config = dict(
    n_kv_head=3,
    head_dim=64,
    activation='swiglu',
    qk_norm=False,
    decay_fraction=0.597,
)
Each number is 500 + 25 x the weight over its row's rms, rounded and kept within 0 to 999. Layers, rows and columns count from 0. Numbers have three digits each. The size before them is the row's rms in percent of the matrix's.

# layer 13 MLP up, 704x256, rms 0.195, rows 73-81, columns 0-255
102:491490501554510523491511494510543518487478441494505511511518505501502508498541474508487525539498463534468510518534521472489538485502528513545477501549448515456468508475507528528454490488505484536518459492486490531567540508501499500539519447505551482539498464497534509541508510495484468501510494495475493524482483517501508484526516505510520530532487505496502472508512488457504484521459529493537521481469481496516455465511485493528523483465539485490489503522467471482521473477483511490485475504515486492472506482548482542442486464507446497520493482476492542483475531466451517475507454527536493479496563502537497499490521523490536491494490507510471504522498518444550477451506480539485529510481483490526484491531509503503480501493554496490474486543465475530469524490495498
099:487478509494512479476528468466525511493521513503517491523525507494461496470525466498533473488487523439466446471518558488500517506471511440496462537508498512486487490498418476476502467472512506517469492461518510521502470467455514504522503503457516516470490509545492549523494512533491512517494477490522561510502568466528471495512529520489490464534472493506477510496450510500461497520517485498468507542487492467496548493536472522495479483516464490510489511515484469507468533532443484536488506482496495471513526467526518497513467477504481523503495499467517507538518486487510498555508499506489508473458512497485482524484442505497479504467476449474531520492536470519487531542486470495473544487510475482520498507542517507510524455499509487484520523490525504493485471514535555
097:528494523525579499473472519536479514486506494492479511492495538492427506505511490510523544487493508456482462499503475514464449498524564502498584482501486474485511486485464565512462503515465549492496524423519503523493491496515517530490514488510534522463505477502504494456484500465471506493485524529549528489567496500499497478488497531499464518497506486536513523510518484523510483479484507507502461507502491488504459479505471509501538496522513492497466500499517484500455512486533463479551509497531466487501524486550518492519496504514542532484523488514491513457506470519483447512522529528471517472515500519500534527505480455468497484524485472505484488480544520505511529530523460457490479480502515500491433513489505490472493498500491487505474480498463522531488471536465511
105:499463550509480448490480468433518534493544505470517476528515485473504483492501480501494459507482546463498505468519519525478519494519519512498525474490488522525489506522480483543461467491536523510538479503520519471495519506497459521488495478508499509496508466508504518461517481555503524507427438470495487493494481524516548486478521455495482510502511447540506501482464467504478508569509520457472516500490485509521540504501487530496527531504516562518480495517523499521481552554513491508460479483524466528521475533525497515482498487499463489471447510509485474498492510469519500507533496496509517521501458477537500480499485512515482513484461507491489512476478478481523473520508525502525568531494507513504527487449502502508479534531472515464475451531540480519503544511500519
102:533468501483517448490502500481474496498497494515473527538497494510482521468488509490501512477502512519557492530538491516536555512487501511531525480523486529460488532470504491511512491481453517507499472502509532509490534478494482495508494521499432518530484453504487497465498470535463516477518548553516477509494485466462509466499452518492511542509505526497521498518492524496497440478501516531481480492519461452459506509469541450539490481509499511497468499500502508534510519499507514505513483533496527501509537486555540521462533530531508478511519478488495462529511516502509498505465512521506506496511497544494508496514500539504469478495486504521564447490447566505520506430546496523479481496513515521522495526510500545481541480483452497537476522502544497510502502454543473
100:503529484524570515490503494470513524511530499491505499526462468558552468522477529510541488455450551525489475524482559547484483469492533467481487493501490494463482504510488490515498520515475537536553487495468464546511489523510573528528489508501481461475491465520481485521515485508530521480521479466487528487510481500477528482521516457516514486495522489505513512528540491510470492492506484526485503508447514461472486539495442509433481480465536508565513512486481577533497491494481482499546485481450518488497510496495539458465469488482487501526491499505514495490468491490493506503534496496493511516479502502503491486509508492494543510522539489500520555532522513519486469517530505526548523502504483490527515495503458500475499486528489501517469523480488466493481530488512491
098:538464557460490503518471516502442537523526524516503503502515529487542499476455483488509528524514494505489509518504525496510475522498500506489473523486506492539498474532483492455481524504497536491486495528530475492522484515522492480568477518542510476455515518488485516492524510480525502497556496548442549494543497550486522495480512528508472518523524501490528497508533516534501432495515488495535459461468526520485520522498511479528503454483523519518499513519499470470442502492518495488516451520514554512516490498474526478499470517505453506482499502471456505501482490535524519514516514546506543489520516514517527530516519447454504479512530529500477458473519501495498551522486521471524478475519467476465532472546491502534497540487524497542484494462484526506490515465494494
088:514511561488506468516509451517529465493499500535491545518476529507518504514476489509484464496503522517501518502507481522506469516508484501476475538489504479461523462456474517445525471571477504453489490480456477497494472534464502513536510542511482528453470515501516469475541513508517498513465539485501450462474522479510524506506441483510486486470444486521482505519509498494446499536493504491492511481521516492486558474533488510524514527467479459507488470489526519523467547448495480526504517533535538520526500518516509472480539504515474485501483488494505469506494516477484496531529501485498536509521507522563517568512474508526504490507504517539513521469533531513499451513465477492524519519475491469520498523510520543480485514451509502472538526505522500486459496506510516
098:495475505492534474505531467474454527515543515478503480513503486457455444516467492484513505550518469481534529438517467510467524517495510500500492514518509504531449507464488481497530484489534485520530496522515521498520517470508519524494430519518530508506494496510505487475530500483425491528490480534506478519460502537478482502524474502481535525521469487495510490483501519551517531492500471548493561476543476480488499467507509524515493522527474470484426522472453510487534489481448481521483480502484527491510535504461515510491539512500489439495519504514502509508450491531453512526484527494517492530489521482542511517476500530474514530522513514494487504556487514511484492476533507468502517492483474519530521508506459478516495496527532454469520492484496482515523502554477527
# layer 13 MLP down (transposed), 704x256, rms 0.188, rows 73-81, columns 0-255
098:509484522480509513526503481508495485493471492520538520493497496533467534480480450510526489537541525507490487493525489509500491470514531482487493492443533505508516533461521518534536472483494432430515498466471491475476502512485478507500515480489489487446483495523478474509472488522473452508482468519466467536496479521536491431529469465514476529493490431497496460504487493501525484514536504528489486513493526478497571503457474493538552454505507502526485480515472517508520488506483511501520492475514495487490480465501494521491503501456503503514478497516511444561527514540519501494504470538492496486527493486491495508475503496448532497424504513502481478481471501491490516544460503573484503498476469473505522508483492514525517507490496481460560475512480545502482484495488494
097:516453515510489542486513466498499490463488469489499522500467509554495540510518523513477503488492431480519499484515509501486438452512515513464466451457512487482517520496502504464503525491465475521485475494519486516555526490515488544467459508497525534489505536526483483481510500495447507500539486543546499567497429501499498521522491457473530516483476483478502510481524473500539483511473512491525499532542511498539507535491457489462516484500486481514480461461453523462528499470490482502467482522445517490475475523516498504514486483516505489503509530519516515461469554485494495512502491447470490506535466496513488484455489489475551486479521468497492482504494485514500460498472455509490488417489509493510499498466485506545523508496519500525489490496496473495543503476483505
102:464500492505523508453498495562440504520498491474487514528486496496491521513520504455496458555506530520450512495523498530471538505486476477445527476468476520463511482533511504539546513491502487542482472494492497469468500487503500465492504495528531533480487497513559508455458466527507528476500491491469529471508491530513536508505467471526472535549509484503477473450524482481520470445529531521486514501501503467517517525476510541450516543511511507468497477514474457471456461514513495502507479502504506546498463534487460497492524497511474489507509501476492491460510517526488496511485515489480492502497479501508505440510478478497482521531426488499516504479507457451500531507485476468529499430512493487473489484481488529499468532526505489546496497515516495454483487489496516
104:527477515484488471547490490506487520485516523499464503509519466448480500497474539470515483494490486538482491530508501577527482523490504520452487481518479495523510573497514513467468495526514505499479515491488528509445484470500438534494493496500484512490502499502498539463490491511469525499508475473483511493539479524505510515490515497509509570505480493499505508484466438510508520573510484452465535513465495533503497490527455524536498445466507588457545505547510487456515498489488502536530513498527460507480494486478505477494509483484536473468498524499479510544537510453506478546492511492510527503435517531530490485504513524504476477468531520466520504477480514485509480504464518501514485512506522512504492526509498515522507517472523510510461487468513489485495500478483557
102:501492506487483488467540459415454509484501429481500506530460486497490541486484534530482504471532491477511493524477508518505517481498549531505529504505499437503472535498511469470511511513477531508520493498465534504498465506477509535490483528522480485509552454513502519498491507523514515469514533497529510537544472486505510505470552499467547519497460476492489489489490459549496451492505544508519509497525522465546492495520493502544530488476519487546510499465479531496511536491510510482533551469497499512487531507437507500513498513482529499551502513482515525488485540466539505529490513489471517498510474542513517489510504453525546454501497513512538468501475468499537497495510473500504547503523433488488496485503509495502487480554501492467488494488494510458482491516513463
100:523523498527480537527528508524488527444488489532492472516491460515479494521477476511449488500494517504499485502469504484475552481451487510493485475558528488464477487541462493475452471479497490516489496516520493554460448566472500499527489483508486518522498451485492505504486488500458469523522513482508505459521500517562507489484492517464485482493453481533481551490459465505478525481482471469521491524443513498553465508536524499496494488489513490519527507475501543557519476542504499531509494467495495508495496521514494472483516495468471480522495492482440537483506522500509528535491495515483493487485485506511490469551469485466485471560493491487511466492444535490477485497502513475473507468479527445529491514512497517493472522492501443500492466477483523514510464498520481
098:502480469545501460512528527500510532498474521494485529486530511515536513494532549510480509534478484484511508470500468515496480492500493525503487492444496499498449523482507534465469468495515520543561473496519475519484457539508484484527516522480509495562501496526485473507475522526502521476490490478514489493447499465527495455487519504517501447508530514527520523521487530496428524485517473477530448492449524507511509501476515476507470465536537510526487539493497461528536484511455494524489515500541487534459510493472469497507453499488525486502458525521495473507501518496468536463518551484483506504455503481526481532504504526515489477522454529511527518497521513474526510504539496563554514474509494468479524506476531441506483505487489486503504535501480528495499538539513522
098:470504497530484472513492505492497460515496486490536478488482500501480520519535445507486491490473517504484531501518483508473510550498518516472507499488524494511497494505513480503487504471446477512490458467513520492516506471527484480485515458456487501497480521511459512499554551484519491478495521549505506520500491478518503539477490511535525459512505545485534529510533531545467523475472506491510491536497488546495511506487463508493498516483500478546513429499540487549499473515486566509535458483516490479505537499511468547477498486503482507563501490507479495546508497528509496504506469485505473556531525494528501511454468533470479551502486457544474556493485501545546478451550500521512533495477490496441502538474445470484502508492529518490489511513489505490489512459506508
098:495520518485476470508480489535483464507529471457540489483524485511518518509485471462488504472492506476459488525507506474492499513514470479461521495470485501489538477459479538484496497515538505497458512501508530454483490492507531511528521523493494531492546457532487514495556492509468481477463484518497508468465486503501481550534504519525514467515465505443538477486497489471475488530512505525536462470530522489518508486506508468497504452439468492534483535503490517516523495470482502523515532517485456469553470526518495443524524474493499467483467541508549515507457515544498533506504476461531475469518484474530515517528505560495472470521469522508542464510471489516518504496476577512508516491480526484464483490471516488517494488502500487491456504489531479482457519535505479
# layer 13 MLP gate, 704x256, rms 0.184, rows 74-81, columns 0-255
099:518524521498517480507424485493504504463500477494564486496516504495507503463556447522490480506475505501474480499427510520461526500523495512480457532564494498485498516501478495487505483500511497527498485505467491526499480508518499506503489466489516486512544488485532494560523523499466482519521494525467490507483487484515491493531452504530506458524519472523464494512502512519490496506444441470446500480517496460517529522524526547483527525506427530496448496492502463456511491537536467517571500532501516504462502485485487515478519503479507489504491486489513486495528533491488463526523467523498512501524526507515487487519490495544509498540482446549476520519505543471468518508502491539474537538525465491481515483544514525485534479487516489521505481513490488529518507493546492
101:481512527521518483501507466482455473480478503464516476519498545577516503520502482498498513495510458518501481525468488514547488474465511452514519451503502501479508518499514532483528512540526465506542453522512462494486490511533494486518498510472547456531490509513508508480505504530469458463455506489496528489477494492497523493521514493528495484505480458450545518502493483496497515539458491484511465483519535526480494559491485508509480466452551481494488460490497499535465492505498530525501487530451433472510513516502506505536449506492487536506552506506511533467457513503472530538484462505504484460495482485461527487515479467505501498561505528537519526502507466468494519461503530480510490529486496465463490479535547470507519486508498491480477514475547474487485480527520501
106:478480527504509552513459484479478506553475485493458473513443521506507448502511487482506487516534494497503492508495503494486470485491509531540513526503487468480457463511489503530480480487478518501522455481476524480467516540536514521476489468531508541505508544511459550518469485499470539481516508490502477505523496526491503525502451507467481501509496554454493526503462536515444510491526492499467509518429452511495500508456535500489498462530523467458514486508457470481495526516519453489445481478488493533424494523469501480503496538491549492516498518507449490506480502475531511481530524500489529491509460460515500557519495518497501560477516522498514465500506521487483493509519515500499502470503490527528455496500502520510522532479480466530501498523541493490494507501449485
102:504495518475544448521478482484485489462479501494529464552479483491486480454527503499538497481449518526485489479497513482498493495577483473496534466505485471479480493484499469483499513488516469543527472505476443509474494471504531589466521492496478511475516517524459499530518464478504509529553518517458530518520503506475478497479505495519504507461525467494438519479470485508482513566457489466488505488454514481515478532495480532502494481501513511502527509491530492473506530515477476471470492477529481455496512504513509480531526530518522474519553492516562511507480443510514494511493513486494466490507478517475536472477531463530481526505498508525508490518539503460512507545528495519492507492524490519506501475470512519498487499523516474543509489549475455479471532499500462
099:516514515501503463530523492514497449463458478443484508533514465433440527511431513484480571451583507492503489535461514463517516534463491534539483476516481525517495521478508537520513448519515489481514517455479507438491504469496499467535510524511511491533512506503484487496497514523487494518513503477468494478449466474498498509517478520485498476489496444510509487536493470511491507463457507479527494508545476509504498455538502525501488542490440492467465525507517501494487502537470527494499510497499527520488488478486493504501486497537481512500472487511525515486502483557492507526491511487502500468496501520455480471445446532503443520525494500499492498472522500518503496520528491481498469475492515496485516550491529531500501501481501473481530489509505515478477499456494502
095:482490456542488521527521493495489506461505492485488503496523503490533529540510510502512473496492523504529537461475450510467505510495497547485475518509505501485471484516539523488512509547510492547510497514483503521534506531484499559466507518495496551495507500537478484535497473505494526513480511495521557501489501467466454479484499521543524491495500510490485500516460504517483548551491494436518500520496486479501469469469477480494516501463507530520498518557500522526470481562510517555491463469505469465490515473491478469487519480527513542520515488509494514542508500466443521514515534514490506490476536518503504475499470465500513537475529484494511562469505506459508494487532484529482503479524511501438476504526569515455524469516558496498483497460532519516457498540498501
098:504465475474490502516500449518518477494482445538541484509437488524562516500511522515510497473497545514504534433518472510480479533493498471472480514504475472485514500496489466520538492540541501536469516473514487486540471536452520485488516485519479495491521476532484515512503495517518528485492473504488538495499477504523440530511508480516489502528500460532484498453520513536504505531501478473518506511466515494505510498466478499518437543510473510477493498473479513510476493529523490493515502519500524527499482523523463507509517543471420513515500466499497505519477516490486502490530468489501507476537496502507481509506533502525458519530539517569461497472550559428518524514463478471478481495508470489549492477481457524467525525496496487474508478523531496502486484512508518
101:536483469516456479537488538503526511510524530495490452483486511511498517450520519482507506484534505483504482510486527470479432509513506492483483494484483490537543493490489539534468495532458474484508526486534526462481505512520481530496549493502462530513535519512533523480473542504523475480512467484495471527542533523495477520490479524504484519546457479480505479499498523481472489496519476533520480471446480486527517516492519512494501519505508486467466511489495521485515523493458522528460543475507507519519472521546531442499541479494491484502465494449454489467500513508524463489498515465491439477515477491556499512497456487528504514503507489545502461518490529491503518499485539503467475496498498493486502551545542514537492512451518471522476457526456494504481462553501505